{
  "vocab_size": 4096,
  "init_std_up": 0.0305,
  "lr": 0.0026,
  "beta2": 0.98,
  "decay_shape": "exp",
  "dataset": "wikipedia_en"
}
Each number is 128 + 24 x the weight over the matrix's rms, rounded and kept within 0 to 255. Layers, rows and columns count from 0. Numbers have three digits each.

# layer 14 MLP up, 448x224, rms 0.0676, rows 245-286, columns 112-223
167103124123123125109164147148117138121141110135108134120122124126133141113125110143119132136078112129149126201133127130085188171136168134134118130153118152161203152143142119140140128137083141152098149130073109144156129080116138148091126176140109130109141127142144114151101137157111134121129111146145126153111159165112110135143132110157
111186104117111127123138141157124122087144181145137070117137118092112121133100136130133164099115142166149151127119165122097121121188137126158097147115128125164156185175094146140150149087096169103110103125109141109091126114108166104103136113124097171100106099124134130134085146145085146139152141137113139143127135118102161140145151131137
111132100161128102141145143143123111123085170142209117108106114102156127082115126147099121158143123152101151099162125107119163075085165134155138138186162116177153162146129124132133158135172125118148155169154127135165096143125111172145124131137100155124136100160100142142121136145142128103132124100089204158102099115165132095084156138129
125124098127147121130114144109114124195154150115134099100138131139116104127142130129093146139089117125113206151138175110130115104107110134117135104161132147122151114130103138100089114088078077152091133150201126126151134122076116125137108139135122119124155075161125108157117095091137104109136123082090124155111112120121142136122132141177
117137170076110085119100121125091174166146107118135124093099168180124112099131121127102133144101115146102115140136152132106122109158187102171112085162165124124143137155114179130124096087142113121120101154152171124142191142102175118110197152108151134100110150137137114075130122154144145096146098128118162116135131161129125088112100124144
111124112106159145144111146102114100112137144132141122121120148112144120144149106155152124142090150132116179135111099090095134129125095141121115144132100131128114145106151112079089126131161119123125137125116118115088104103100161080111142152155117148123149152112156134113130142169108082159132120116140103095096076111118143139127122115123
110099101110108136136062125115142149113130082130103129123141115149143077102133115089119073127165159155095103135098133141140169103075134129128116104125122077061078112150077119123128178127165119151161134141111180116116149089138094170122160113129131121140097088086116116135133123151127140098105122159139149163108170126163115126074133151104
099081155102106121149092083128092187163130190107130168115085124135135087147114167134121143124096124096143111134145106102110126135127129117159123134074128129128117155130133114103148194149118139107138179147111099126083118158113146126118139161151120161090129135108128071134140125146132128118135135108099104127122098152121124153076117154128
143108145113116140111158138148109124087102143114147115141124090107112115138116145099106082117104147167109120130145116083104185155090135131127103066097147151100135119075116189100113131102165120103124086094115104095110149146179116122144137099142126140130144153096150131114169154119115124133120137100125129120113138101120116141152136096107
137158101146162095103151082116106111160129132072105115138146121144151118090143111089158116155136137172128145147128154172135104111158124126144130101170105149113130108101130130135130107154143127137105112119114127087110117118116104097170095100121142159139117070063126129121133124161088161126175127132121157105163131149122126117093139085141
156124117090158127121158103125155115065129148112191100147100134161148114080141206121160110117125114143143116120165115097118149176142136106071081108095116122029140120097121143144118101108107144115148136125119147117113111103121144123139134183116122142131146147193185183100108096104116126171206176134067122111129140107112118106121113108180
193090114139104156163146128075127112132156130088119131175144156158122116129134128090129101108100117148164126178090122127098172122131097083086163106152128172127109085139152147102104077107137138112098140138149130129104167173144117098121156137132140136175110118109151110084134129123087118137138097155147121123147115135154079136098110125087
119130118177105151120130141156138141107166148136154118118143123102113132141123092100151132106147127140183118134165115113145104112127140097114142122132180133120140112107126143136122141176131147175139105131095129147108144149076084101117132152090116183133104112139116144081104148149107111121140128120103113138143130163127128131098181168109
163162124134080148120095130175147125118135102130181097086165127128112127160159109131104123122142111149127128122110128122129097112152140160118111116137136097132159147079134157136116172140138101130157135103107130167163151136087113112072146185103143159132129100139113135176076064103149118131132118107076116114107118121151148134164112128144
146112121126098142124149110126112139148099127113143131103135145102169142207138133094127129149135169130120147125125132146119144141116115116151092096131115088133133125139130127169097149149208147146130138128149133167167113120125161144123155114120090162100144148141117135135125135145150122127126137115142105185086125192144108108140151106097
107124109124177092114116140146122113128129112092118127110105113096143133182122084146080155149160130103093128132101155145204135144059149165110111114164105129138157113175149117092064136110117117085098169140172109106080126153116123110090065149153125150161112132159085111150081106110075159141181135108107172114159109123138078132125107166121
154126164104126139105132114106126149137171060115117112105138099143124158143124126071165137136199123106103130110118092124123140086131158135097096165113125065147053122073147160152114159126085084136106108104115089102153122131156110132153116136114126116143161167114088152145114122079113122115142120137121096121153082113103122128102159078133
117187140145070124130141118107114110107114158103145177111132183140084146144119083104166114128079117113100149113063155120161126101136138130073143141075099117129146115177157090130133142101118133088103113146109110080146148183111130095148129120141099136133130153124090110131127105122143144136073123127142082105152140089167172123153133206121
136136143157125136116122153106133117082154145130130068108160150066093146136138183138154082158134146120117153179164118115148154064164117157125128167109152129141152117106101118105135085135155145118092133106127121134136154130127153134142122131147131149116142127093132105122132156112109155092143189123148122127134099170137111155142120105119
116127130132145147125127167115134127113096111127131135123118162102157135162139172101101089169116093126149111084133119127163128127156108131125122136137113120134138123104095093073132140183132146143159149113137140128157107137139133135150123149096114132164123116105136135121130129133114191198135181137140119161080108150138117146146142134110
155107133146144118092154116092123130120125094083113089101107130121155132137057097133174154142163170110123113134114105129112152123113083184094145104137089107077100124120109088133124119108126139146131127119100171163096126081152119106154098108162120123160126182127133117107120147145128134144150128163132124117162116109128112128082129163138
185110130140094109102149120128130157089117090118073089125119132128155113148102089142161175138126180057109152094150177150118112135152113173094200138129151140155130165107149128121112155122165101159084106130112100119138106131150135115101156144151100117085125130102120126118152114100106090126127100130110102170171104091162151089138117115071
177121130145171108102122167149142132128141119125144135106098133133147124107113100088102153139123125149162151117134129180120135160089123118156115149131137106153119080121173160092134108177097107134139119162107125133139117144146167102105137130179091095104104169143139122144126146122070125120108114176143166126119084141108105122120138157093
110154185092125104113151150126124139128098121153125129150138150200169133154134122120104147146158106163112087126106051114127140165112134125155143129130116098112109154108098109085145140138106143141114117119134080106111080167112126123103119121139094123108112141096121107124138103131115135145131118143114145136129143122115134128147137107093
094138154167146132181105119141157151151123137135120153109135153099146144118152135068139089129096073149127096117122107153154099123116139132101110130093076086116111105120105121131164135125156109128166110145137115115103162133145127103089113167149149060113134145138167129152136115121128141141120170146140084156122172131122116116068137119130
126126121104145110127113135150142121144116101154112126143122143139125153145124181117154114080168158131150153151160098163137166137112138110151128150134126106121094116100135140135104116131161117153145121155087089147129110107057128139154109137099103119151118111079120152109118135122084112118084152128129116127157127133119115136123145141122
138110151137122126098124156135131089138163117109131127132140123156098105108130135110130117116158178092130141116148168111130169163138140130137158147146094137094147153092172090153136145144114132147112096143143119093144121140145145101137160139121105107143138158117109107121131148124113131125106160155141119141128106119123116121136156115141
185125114132147132150154140158124152080180150108134133138134145111130139130154139132121167159150122133134139146184127109116099104159168159128171133136112159076169128119158099116121133154123164125133162116101143152088103126168121172118102160109154136087150157127164121115125100182103164111165111185112134124139113106111123138126127127162
155138130120122132132135125108154084188091089122131161176155185075130150185129127113120101107126117104120082130122158111109167127103113102107076103178133137087108140130153167144146121120123114164181118127130127111181117152092123085095090124129145145156169153120118144132190165152159130157127097154141086159137087099153166111114098135152
091170125171116110142124116127112137155115116154151140136140152118152111160153091111118142154096142184117153113126144146120122178120114145133158131112153130112118095110121133169145121126132103147115156126125144151124118107158109142154154144052123120125173132109099151154088117133139093106180128101088108119125151153126094133113150117054
059115113121116144153141108142126144088111103146127092141151117101106148157131088144176107133122150133160139116146114083155123131137123107081177134146116137131134146165121099156142108075142122143127128112107094154086122090164123138151110116126085127095129134129152104092146130107137088131125088121165141130114094100143127137120104127122
108081125157138169155134139119132127131119108101142113150137180144115136148146176145120137123116158107064109157129131111109121108150122131173093124127110091136109108095090142144116083133133137135165154118159140163130143132096121103172126117133092129147171085110104116104123144108091134141126087176132114131113147130139137139089141129126
146127108145097096121152157152109106101169182117125105112132108115119102081118136150108112109120149150145145137107110162099156094109197117087129129132122119145121133150121127147121151136144128131111084153090128111162133097147109108122110117168098115132141136109097132130139106124128144140110097108165113081125160120114088107164097143133
126105133075111135129109130135119130128118144135105088091130154108116095134106101140114140157126123102126110125179106122120149129144138170130112126130119106139140097133126138175129121144143123121080149085143114107124128106096133126098137114107136125112142137100131078127098098134151128111126124155154109114136127125125125127119145074108
147155124128195082119120164160128136159119080101113125110120143147140135131093155145112132142113102122114131151115113161154136080150148111152141127141079161126152144135132153115156127150138172126130110108115138136138154133155096132134149115097144127142118145113098118160128135136126140104098150142091161138103112146148104151145094103098
147133107070121154097102129125163135102137150130152134146159171143131179123086118120149141129104093096143141113159118134116165108177108134148129150140146105137096156109139073154152170112129097139128138145100125094118133185139131164115117145171096121147141140149142126149111113099142117135147141124148118131127101139133122171141132175154
119149123123089101170120125030127120116093122106130095143144137138145102118105120133154145110123118111062126155157100162115114095178149119127111153130117125154155097158104122086165103117145094148152153091150099114072110126105114124113099119116149111131127097142155114155132142119144100150168142140129091151096133151114146137095111097084
138111120114097077130162143120122175137127167139107114089135114130169120140121168137151130138116128096143166128157132117137152129133116163158150131138142151114159112106177176126098115169072110091101103143116103108062088104117148112099161110101131103103130125140140154114199130127135182114135143108111098101086147178099102097121144126148
072126146161104164094105115096110121133116122148178092150161085075136038151103114121144124165137099135145102122093130167139105123077135126124151181143091124145135132136142209142165157108134146118124107152134124094145151158104135069090145142119096119131113099116115121156093107101127140174123084152118145118169101148049148149130112093125
137089163103139147137160139166137122125129141103077154117084146133132109154120080126158168118144178136136144124179081139140146138142137135131095142125089138129161117125142112140115161114135083135120083109142124118137112086100138138098161176103143141139141110127114158159107125145136132149109118180141139128141138137153155104101134128137
098128140124120141107125131075101134161094131097170149085133130140132140114131141140129174137114120129120140149139122096176105144132127161159109169143140168156121144156120123105137093115084109104128129122117162113112122174094104083163143142128162120079166103146120131172101172154122117146121094144096101156099156117139127124112124110114
145113159133117078119128117122140151134102105162151139123114118152182110105135127146153133121130119180057149150153149088111157122137124165146162140085163150120142118186159125067138111112157105126109078095067148136075150155114172100149182090119160175108109120142172168177088125125139157121105075108138138104145124059123107121127145141154
# layer 14 MLP down (transposed), 448x224, rms 0.0543, rows 245-286, columns 112-223
135141102144141140110114124124127120136118147099165123118141099099132113149162136151088134143143126134147124091132124145133073089132117148102156111132128138129140113139129136172143129135157156103145137143172157134137134131120094180103102142131135159142107132127152174159098114120135141099184103141130121144114141130141146121108153136136
115129094133137139134141144157115116112133095162142088170124155147144092178144130132100165155153153119158139139146139142146163135141134138100121139140126172131122128121122120119090134141103155095052138139143104130116137118153131154103160158148139107116143153119155124112117133130150132111121157074105125112146116107162146185100124156161
147113136111144123149121118189149128115101144110187169113096121136124122109084142117105152150126066147119084124095168139112097126131113142126157120106121119120110175171082096152086113150165120158116128103119151137119159139125096121139146097114106117152121158176126141108131106091159153107156069102133149154109102094106110134155094099107
153076106141142146081065107090108125105174137175109115115118123135141154103125109154132098152119122161087129100121110121127106103088114113113107141120096135133167068091115149107095103109122115159114116087112129132158121148117134114139150142108154109100087169120143133173173117137111138155130090144125145156124095172110135139139145181167
140131133149152125135145102155100159096162126113169128113181150151109123117142059117121113080094132137162137162128167098131170099144162092065129112091118145157133151122149132129101113111157079091129132098134114122120156133124122137140138127158119153125147142131086137137128133141135142136141142123131120079123134148146130123107128114126
114148076102143100130104109115142145106137125103158088140136129145124170095148140105154126147118121168094134121112146118107124131111157125125137103137132119124116132108119148126115107129110109140116098115162125117090128127174087112160105158168176148148112184135138142124140157169163128132170139109131138146162114142157117145061115153109
151105130145109098116134122112111143144159133198136131160153105118100070122128143125134139131153105148179133142142144112112127107149129091154094115126199135117099148186149166141172122104129097148135143131159113129135080129139153120155142113139104111162154112166145115108164143117127120155146117153172118154105131105101176118146172134149
123141117165134079119125107161085122126123082108132102126132099140133087174144165143110114131068108113149108134160143126131111146125134135082159130111140125168130103124161130102112135137126130109111117150099111141137099151087117113096105093125186123105158120119106114149129122139123123110134099173145097109121195122155178186099129127125
119078131136109152106095148104128093160112135145175073106172085136149123132069092144109119121120178185119097078119112115139118126126102108143143084101160156146102130114132157169106116139093125143114134146135107130179070119090095135152109112105181110148126143101077142114145140159144149109128116157119069103137103103148103145130113114140
175133159119109131137171131127172098117145103140114135110135143117102112120095112129128139095106119161104097061113158124134130122140114131128143103107188087122149103077137146090106133080133168125167120140155133159124082128140057143132120133098111103144141111144120128143134104147127125115162152151129131118098122111116164066119134136100
149153118198095123108125135144122128137109160115152081115110139124129167160120115142118138119161087101057088106091151177157119146079080137132096069090116165165159097160143112164109149135126182146135131109174146123118130112124115176146097117094139068119131176152124133136101098133149085125128110121160123100110043118123091156142115111176
172145129099126093094100151142149080154123137147159135111098160120100114163105132129115079119147146116130154131108117097055087144101125105117134177142098107132098121153147150108107113140118124144134141129148118110152097159101094160112150090111171152081146150136113131148134147133094117135155099143119134092115129091079188123132128125161
109145141120190111094130126108076127141116142138143141108117134121164100151121125152111159110111107157103138149131100121100116120109166114114140129142138123132096126134115121134111149137162145118117127107135136126116130125133123073113129139129113135113137135137122118107134142136101143142102127147135120125144122124094102167118130114133
093138125106103119158134094147188114095140142101170113140135136090082144117158099165127080168118140155126134133136155124123110143096149122145130066153151139146127141111131111128123178149071111166092131130130127126146113156158127102123137139105107162108135113113131116140157132130124115166119141161125135119107149146156117147164144160104
066163133124106176140168086108071138087149166119084113159169133141179129151149111089119165174109109158078132097099118106160094102119098134163080121127152134124152129119125090106117126118146148094158097124152127151150133125128100109150107145177136089164091118162115153122123128148132155119108099097104112123152130136104157098170113098097
116121191102116125120147121129112135125091117134134118130081108143128110131154135177108119169107103106129133164075133104167122077101152168104108143161140094170107137136128150046153174141175129107121145118139154097135133124093133147124113107111113103166090112074110160148121123135147133127161109110118138113160138085121149092161058110084
095145129126099120105135122146163139158130102148087119129111123072147112112116119137120136080138090115150131108153105139032119126160137101115135139092110187126133117136140137149139119119143136074156124149123091122144094121097130167135095106127119125118127138135145125091118154130101115138128112123184125142108141194106162110124155125160
141095125128112137156130133134149065135119164108086098150135168109132162174128157135159107117148122112091114155144102147122129138124088127110160105165150139100119110097138079124110100082098118098078101073117157138157126140124144109134141106135136151098164105122116120105133160116125120099107134132145138139138143122163114119128084123162
129090117102122079113093124129115123105129147156121139129122056162113125084124123168128136144115148093135114112098112158126138119134106089137143091117116110152116111131114120114101108170134094117148125146160140110102121117099120108122132150109116159158126152143134138141110125120102107151122146142124127100133167138148144173093123106127
130126161122135126138109090130093138111086123136100119136129140154161140144140124083153145125111117160117134078134151091138133156091115164090125085163134114097134136152151142129162103128120093136107102131171121117140112138105111119157156145115157161130126098161120130125137101096123163143127104090145106141104133150151126150153103111148
126152068116124124162124122143092107094122144111124095071156091136135136124135098136160088131146134139152119142131112112123142122123109100110112132140099128109168118093153136117160120132129109138150124153121120122169104066119150126151110106120083114124145147158147158141096151094136146141107129114173145122095122133125094140107131135153
112131140157187099096134162115110098163103164149118134113145101130133121117093190151128142166092127111124127099079111100080150110115140149136123101139127141106127154096139121143138130102127148135159110113115130095162123144113138140120158120162118143099125112138141112154140109141093133134097156144101136085121116073125097130141172148107
137126200101125138147119121138171131094118091119126157182079148117130074131154126106073122135153131189163130137150190086105119117153150086131161103154189079112110098157153123114129085095110142152136088125109069130116110143151120123115164130142115099136140140122084111106123111153116130115112144133091116116120132121135140157121167130136
165155124142107143089136160159136157141118096142125116135128152124148145087090143159157154154114097109165097100153072132106114098109088126100115183135132137115124144165097103147133061184087114115084170163125131111139115129149122165149113117140135138104134121140094094116101140153133147137115138140125119134114148145146101125136122127131
103119109185153148080151145113202105132173079103137093105160165091137130165114168123112201063143185114173113144115115126148103108088090110108153129132120109142126163083116125095117122154152125075162112128099155114145135149131158120150136111130131075096192119115129132124145141133111155200153144115110114133127079174109110150111114113111
120150091112160123121146148115160105148091120099125139140126117133135105121138154131110091128146143148125137157131103135100097103137126139123112139095117162111133159150113126118147122139115116124113114117141130115086125122114121107156141160109151123093123131119148127135113099160106089120105129145103132141135109139148083128144138112103
137098121112116112150129118112064127124148108157145112105109125134145128155134112108120140164137103140081081159143099138159169055108129146108123130117081131136111141128122142107111138133150146085107130141119095112141108130112106103138130122136107107114097111147112111146123127131132138162106133120102127157152159140167125129115186119105
170124106116136155155129126156119134127125145122122139192115099124133146127116131117163142153128146131127121116130083145118090127123140125143140110147153099133125118122143135159141150135157156138145118126115096083135128100159172157087103104149152087133153122118141143178095127103143120096117108106102120133111130151112122121130119138145
119110109207132093127150123126152113144159093083127132107143158133122144131102116125140112138181132090112079165172151085156112132149147109077126127148099115139107142114123145111089146133096084101150137137139116136141119166148137098086127129124114108117086137102141136146135134168146094133138156129139092124114135104090113120117131157111
142140143169145142142134156130118147111123132159097140167097126121119141129137149126088129152108116082113096153127136144143146121087143139208150091145087110131120151137149119105131138116154150140127150049120177132114105142138093103143139135133095128143109106119157156158175179108155132065124131106111170175087142129145163142127072146079
078141121127144107130145107126191126155100139110093100131094132116118119133143132160112084098133144106128126137192119119120102157137150143086142100129126137097101106159124165128097104164124148129141121092105111156148098115123120126113103142115096172104119129135126132119094127143116109121094150067156111153149141129155161125081104182140
133123117118121120098097132072162119123192122101150138156148149119101118114124179171148136126129152115139139131118157115112098149119149094150168123119075143139168081134136139122070109129067131132152084147137143095094132167091171143140170114139090095115138142179105127133131125132091159135108111143129082122145122109147134116163087125110
145104069099125136133121142128082170130104113169120151123134138119126138147144110107103124141097134174120125107103148128113156138131099161112141131133131125137120117141121130102109122126131132155057124185150176115184104111172113150144147137184135172139126163140097158125104087141129135138139137134135121119125145151166115113094106080107
123101134071132142130123116150061137132105148135162135153146115129137124123112115132146143161140115103099120124136155133118113133153113116158115147110113097120147139124090087126117145134111124117114106116100125106116123153124147123115147117087146098147118114102120132129093124109116120139113151122136100132150101100104114150119122089119
109152134074151136161169092123113123121123136129141167128128096086123145159112092122109111125139147154133138148151106128146139129140116138125166131136104118118106153120116117131093108147114117056133095150092107131153116146104113132145138127132145144148105199114102084106130112143141155117153134160113153172113183129121143121138110123135
116120155086106144147110131127107123113105144161140079109110117128167074090124150140075095119080133111113127153114135196092155065123097133159127124127139133118076082154166093119134140190127161111114127150146141111129134145162178112122118133155109093131133125141177142100119149137123157134138153124115118133145138161120117138118134160133
145106128103074131142116144160122118131164133097113133118154141115148157137133147145110114139098114180071165117142150100184093142138084104137087135122134172141130093134089148107091105079159120160105121165160132119125077137119113152162129127125125166155141076112173152153098138090121144124124123118102128128120144149118105084109145125095
122147128147119112106141114123128114141110150138136154142146112148137157139139094126133135084137179134078134141129150139106141139119121161141147144190104088140120097133133109162170124132139120143094094162143131121129132126177147176143124205095147151161146119114114137127126172109091141161135126143138107108154145131127140133131135151143
151129180149121123159142098060129133116141133119143155140166115136172139147103116205166095129135100102148159119119127147157149146147119158166123142147082158141170154121101179212146123141151096108143143131144157103192149140162132076113153112136129109080165148076100105125113094195103071129075131147101135169097132196084077096142110176080
152116113149156161134156127106123147115147103106100116079117112089123101135158114106148117141077122155123155151145147102135081116132154152135137150135134103167103130127175113039157104125125127163183152124143162136122089149143109109132106140124145198109185137127143123149157113128182152131141147143140139098138125149159140133120132141125
105152141145138122069138136093115109134149091105124127110161136150143133142145147191125101129144087112105148151135124093122147147142125183103151125099133104121161108114085143153107107120114168125090129108132108153146108114109113139084136123175133169127120142154114144169098115141140107127134161115114093146108131141099114159119107145140
093128109121122130146159121146099118070109185176134114131158105170113125141111137098150139145168139129107128140164101098123137125107118155149121100166090180119134142133155151097105075120128124224151102059151121132149092134152117163116102075178106158143123114146129125157094163092155136106142104125171095095110142120145106157132100116172
# layer 14 MLP gate, 448x224, rms 0.0665, rows 246-286, columns 112-223
110120165114140128115108136100119125130157096091131132087117119171138151133126113137142120135121130100104150123166115148168124118129162108132158100158184171077141122112123123130124141163153117160160159108129156109176138154141146189144109134119108125133143175098138125148195119131141146107143148106134148116159126140127110119142099114124
142103128130117097122098136118147068147154103145051135147151116117121136127102115137128112157133140105177067158085159119146115154131125088122102128119134124097091153082128169123105126145123152157104110147124146127178125133170108127119119152134152117165110123122143127169119137191130148105141139176124119108077139137135144147101161147137
129072189104121153111151121155119170077126133135139159105122148155144112145139110093144146128162141192173121099127102173100145153119141136118086145102144135124114106108136136115181090116143156124168179112108143100134150100197140102113127140122103130122130162132148111140159130160138129148113137157172132112115134146104128133183110098086
081169107144117109070107105070160134142098149098099092132112107168135129089120108150106128123131145126110142122109138120153111131089175156125106113144158140128144159084118163143142088088127119116136163127093174117087132158115153133079155132114122183081136149168150125135165135192132120128122095151118140091120160128095098157092139110122
171133161157115135092137099115150120148115123100072114145138093119147109113116116086154135126114110122150117125126115142143140110110140123150157093151158090134128107121118163169140105143122133154154123112111163135182139125147138140123104104143154112158114086132094136163123137131136126080129140138139155137123103157144170128155121101147
134190123112201087118124129128144165148100140087109128102087119124097111149122150137124169094115129144118117163135139119137135113157168131119176133139148122108158189119100172135098107123095102077114152113110150089110130127118120131061135161125129168126181151116147128109110116144123138156132150149142141144199126128095113138140138125128
121143110136097112130107125106121105133137124118112095111104107136081161127165142131129132081148103122117128153118152068121106141133144178100137126160138171102139130142085136155097120162163139143164153087112138138167134101119146123132155074105130115129126147123148123118119121119140117140140120108133170128168113135128166141136123130126
152104127112113162139145114141142112094161113114153094137088116129086106112100101138158150127094126139091094120171164087123128086111119135121129058108173149096185137123117128143123139075140141078123112111171119128139146121131110142094142101113144155114144136126129089102142111146100098101113126137161127108181139131121149128136153119103
115108113160112145115100135139126132109118101134115116094097115114117155117113111124142139125117104094132139123139162122140122141110148111125101160106169132141153100081117202117138114094107147147180136121152152113155143127172119166131106068105114114110161152137150159098107123134164090102103151131172105129123106138152104157161069158113
136156155150119150089166136080137105102125135095094125142118119108099147105106155122119086129116100110127100126086109120070101106150149097107091117109165164091130070077134139115099099116106150143159107126113126154123155084161117089172163141164180136106137151081128130132176138083170104093160110111085146153135118175110106152178113182143
076142163135140127059077102123135179124144140157114110106129130129156148177136128141165166131161104137119133111170130140153148133133155155180067125095197091114149145115128132144138110100116163157112097148160104155120119109172114136113113117085119062097146123144127149164140119159141156062161172102143142157078127141103112127078140096119
154106146122145141127147098132152122156136080109107104149162131131147109113123132140154121139152154136094110125117156165160119156140119126123132116103125128153121151070116146110134137120124130105127108105149148131129080113135151139154127099102142124131150146099122134117147093124162141158103077123151163142098114104091136138161108074142
151111169090171097104120101115141167057109124122155098147146133135158140116119106114120110110145160162125116126139121171141132120104117126119117109156173162091123173065133117158108156121127104139126151142099181119097129146138151113104111148077150148116125119136108126173145106071132112133119114142152108109129130126143114153138102111142
138095155126130119105155076114141123117143174149106156105141107131145140103127174112161136136120152161156119132095154125131154140109139090139111092109089091107126103112113144150063103099148186142118149113142119133175153133130137082139165106192089149120130101168114127150116100119153158088127128141096124120086123166127133138159162105116
121164122090133142127159116109168061155091142172128072135121083156115125087124181122167139107120120167168092101124102136077109084139112118195099123133166128126149124133055125169179107132119158138141086131109131108167117119127121128079169134106148112089184136120164139135147127155172091113119087194123105141087127161107135139118147122120
146150194083127130108094147096113116116163100140155126083132131096142149112099142116199202125143141082116172082158126154074120113132179147146130143127097084138113173117115146119145165134130120143105085110132117079172097101180139115123115090122108112135112132143096163127157137076156121098111131191104136117134090119156142151094166117112
095104121077168134134144102150128115152129126162142143126131122163148095125146168125107147120128129167131150119180082130120125111174174150116162118158143150128098142153150115137105112131109111157129192078143114188130157111109183094148158124119117124149125142124158159118102121175134090144136137114099175138102145154108110125083147113124
112098183104131112173094124119119105157098153084127148112095131146146097099133095092146154087152086101118101112103104096117136132073129101104128087133100135092131147136129142134117145119121119165141118102128139154152129104149102099104137088153133103140156134146139126113130108117141098141130117153129157107116133085081154123118143120120
125099142116116118126102167136114097141139134170133116100119130201164104122116130089095142111128163142099121108127109118133126145113133119122156108091133143091107121132096148143173154104123182095150133151144136104131121154130122112108173130129074101080153146109186126109092111118127166116123166117123141132122153134088138130088160121090
126152131161142132114108137123123169101126139154104117141140141124124084105107163135114073098128188143124168146132159120110097119102146119154169118129154108142117144121132159124137095182136119137110110135123124135177130105105116130129133160118144152106151109145092122175152109076096102103145113101138165144138128115156126113096114124185
085155144127116145123086089073115122110153119124119132163111136107082140107159142126122176103109147165125145164107151156162101113126159114089082127117125130122068076131059155101112122110120121112118181066134191116120146097184121150154138114121095145106141137112167125111146138153114157093135191119121112103120104130155130115134147136144
131148150137139107125086116101120086114095162125061139124101145124050115111138123162141118115139106165123094104123152163072102158118116169147170123122122167100129102062109127144118130151133145153112148086137100113109110146170155137080144143121105166126139199126163112106180123138161139126115113063142122160145076145153091132133119113108
124163195098128109089129158122156147136102163175128141156103123176137093146147130142118157130150142183096101138151052102114120170087131118136146140122094094101083136121100128124116136130104115130118112125122102115089086126118115124116125140139064134115115109122122106122143097151120169105136138161107144112120134129101145119160100122112
133109099066133101137129140126151145168125154150072128161128127125147095135136160116161135105148119113094141074144124142135122152134169145157121147146138088142143137110151135144132122146102116073116182077149113109095100123125184140092110123127131125145100132126133140111150131110135130094080121132172190122152093129139120119113141123149
086123124087147095111136122150136142105145185104127126150103105136130113144125122158118163128148158132149118151131091154117122123099135180129124117104105115153127078103139131122131102172161104124144109105113108154144102137130151122149141149135116139112120122114139137176164097111099120105083098112131132132131089086116127117160067109122
153107133138133134090163154121146091128126125100114078119108131162091107116120145141160129131152162117127124129187129107154144103098144135156111136147120126111104155072148127157132115130152134142113115076172125095136117089140139125122128124112103115149119149127140117143134122135107107110142146156119112149123140137105100136162130084095
115141186125096099121114144168140128137105098131096121132112123169150114115136116195098105145074170118107094123120085122149138106113188116107111107114137110086138138073128133114154132155165120129103125078057161121153122070189128167132116120165122093127161117107151150119146149132104137110121135160148157141126108135101119122161147083119
138127155142132112132153084151138101122131116132095130152112181101168131177114123139130119109158099119108109122132097107082164163131116092089129109158178119094084173101124144185106129091130139131180112145125113102160180137105159103093098133098137140145160126123108160128192118163148162098126112154152153112134098134136148145161083148133
131147130142138095130147104179145129115106159134136129145155098140126085090116133125114169124177099151146147127133137161160112102123106147147149168112154122117090133093151152127114138147171112118100093139150118135137148106125129144142144132165134149108159123119142118127110133112131149092151184102122153134107137136105080149120075132106
120116108115132115142101158128142135171104108132150144101080153126119077077127139171117127120136151131097131149151127149136137154103127195170098133111113135124081104097145136121108114164114130124166135133112166110154139109118116118105159152103156131144105147136107136095155081129144168067114135106109111138158104116131119127103141116097
112158117134142116113091128149122114099099168120145120144129166144100133093157099114145117114115139110134164110152096143133150144105148114111140131127146123084084140125077160165192157089146162144119135110115136082149112107119146161095122134128131115087144143121126107134138110127167142129176144146142165116072144155161124155132165121121
149130105140146110125136137123106157112136125099128119146128125105143122071090147133111138124129143135133091118079112148100094123177160099104171122167169127160069124108136135106160142138105161151176065162112153097157134139131128177148097087136102156150130111110119106149148065095169124101159127151135102103106097141115118153121112094164
130128154126129105125091137139126130127128132117097098107106138117107114112120132157126112165134132123126118110143096136110144104148165132118090126126131112131155116109125117161171142142156136117075157098141104108135100106110135090107137129142163134105106157133120120138141121126134100137112131130153146079104101140128142127122146100081
123131153128187142122148144130152126142143109134153165138124124136100134140120145144152091120094109120097116148123126121127142107139179119121106122125129134132162141142137136123176126164138180147152107122118108138131160118123147130136159088119156118136103144110093122144131131108135158114085123111133159138103120095101097142139121098106
120155134122109101117178130147142131097100172152149136105130098154096146148146141124114098116111129160141166126155138082155126108087160114085123157145160119126149108158129082158117145127116119112162135125119117123099113148134147107138143170150152110118119150156105131136117113156134118070101158093100108107135125073116126180123156095118
093146151096109122156133148098140130119130117130081103137144121152154104150106136137152157099146123109096125090145110168092064082142163106131119134166129135126141107113090136100149101108130168112106149128140113109090128124100106115131130116101120147137116078115158103163124140138125149132194147150125145159128093155107111176130056099074
156151122134139140105135104139142090117176141136151076147145144104118101108121170105168162101156174124138121136123176133118140118089130166104081147159105102088120160116119148098122089102143150140126075025164099124145140146126103163157145145126131199139123136117135113103174129079129117102180134144110138135128087134117101156188111148110
140141147155169060112126121119156164110172155123058155129053140159122129113142113125101172110121158126131131139180098107138134117132149091124123123109087116149111112095091116142164076158121103135150112098118121114121137116146132135124147124105089156123164143140148156139184127133171188089172116071097138094113108120107109122117115125086
128121110148143076148132114096137133138124120125093081158103097136120123117094143142154125134121113141147117113148163129126110088142128119122138127104134102131091099124116145129169126147142142135175138122139129109091106156101162113108098109104137128152163141132089127134143132117160132123155139165116129100123126114151158155154108146162
160164152153125113071121167131104123102160100114162093098117158104130103128124117109123123129105160076125122153129138157077143084180150111130127138137153132110149117106141129099097127119120140089116115110106148130146129131103105136124136103115144116135148115104120136129133089082154158135147161159174130082085099089117155152167160115112
131186123108148138122126144138181148065109093115109131095099141126157129117103104139151147074128153143133126097135127122121102119124121109120104120126156135138106139096139134118088162182144145128096098111123146155142133116200130120110169057059158105159134131130120127098121151112146143082119138135177137138129100096120097204130118119127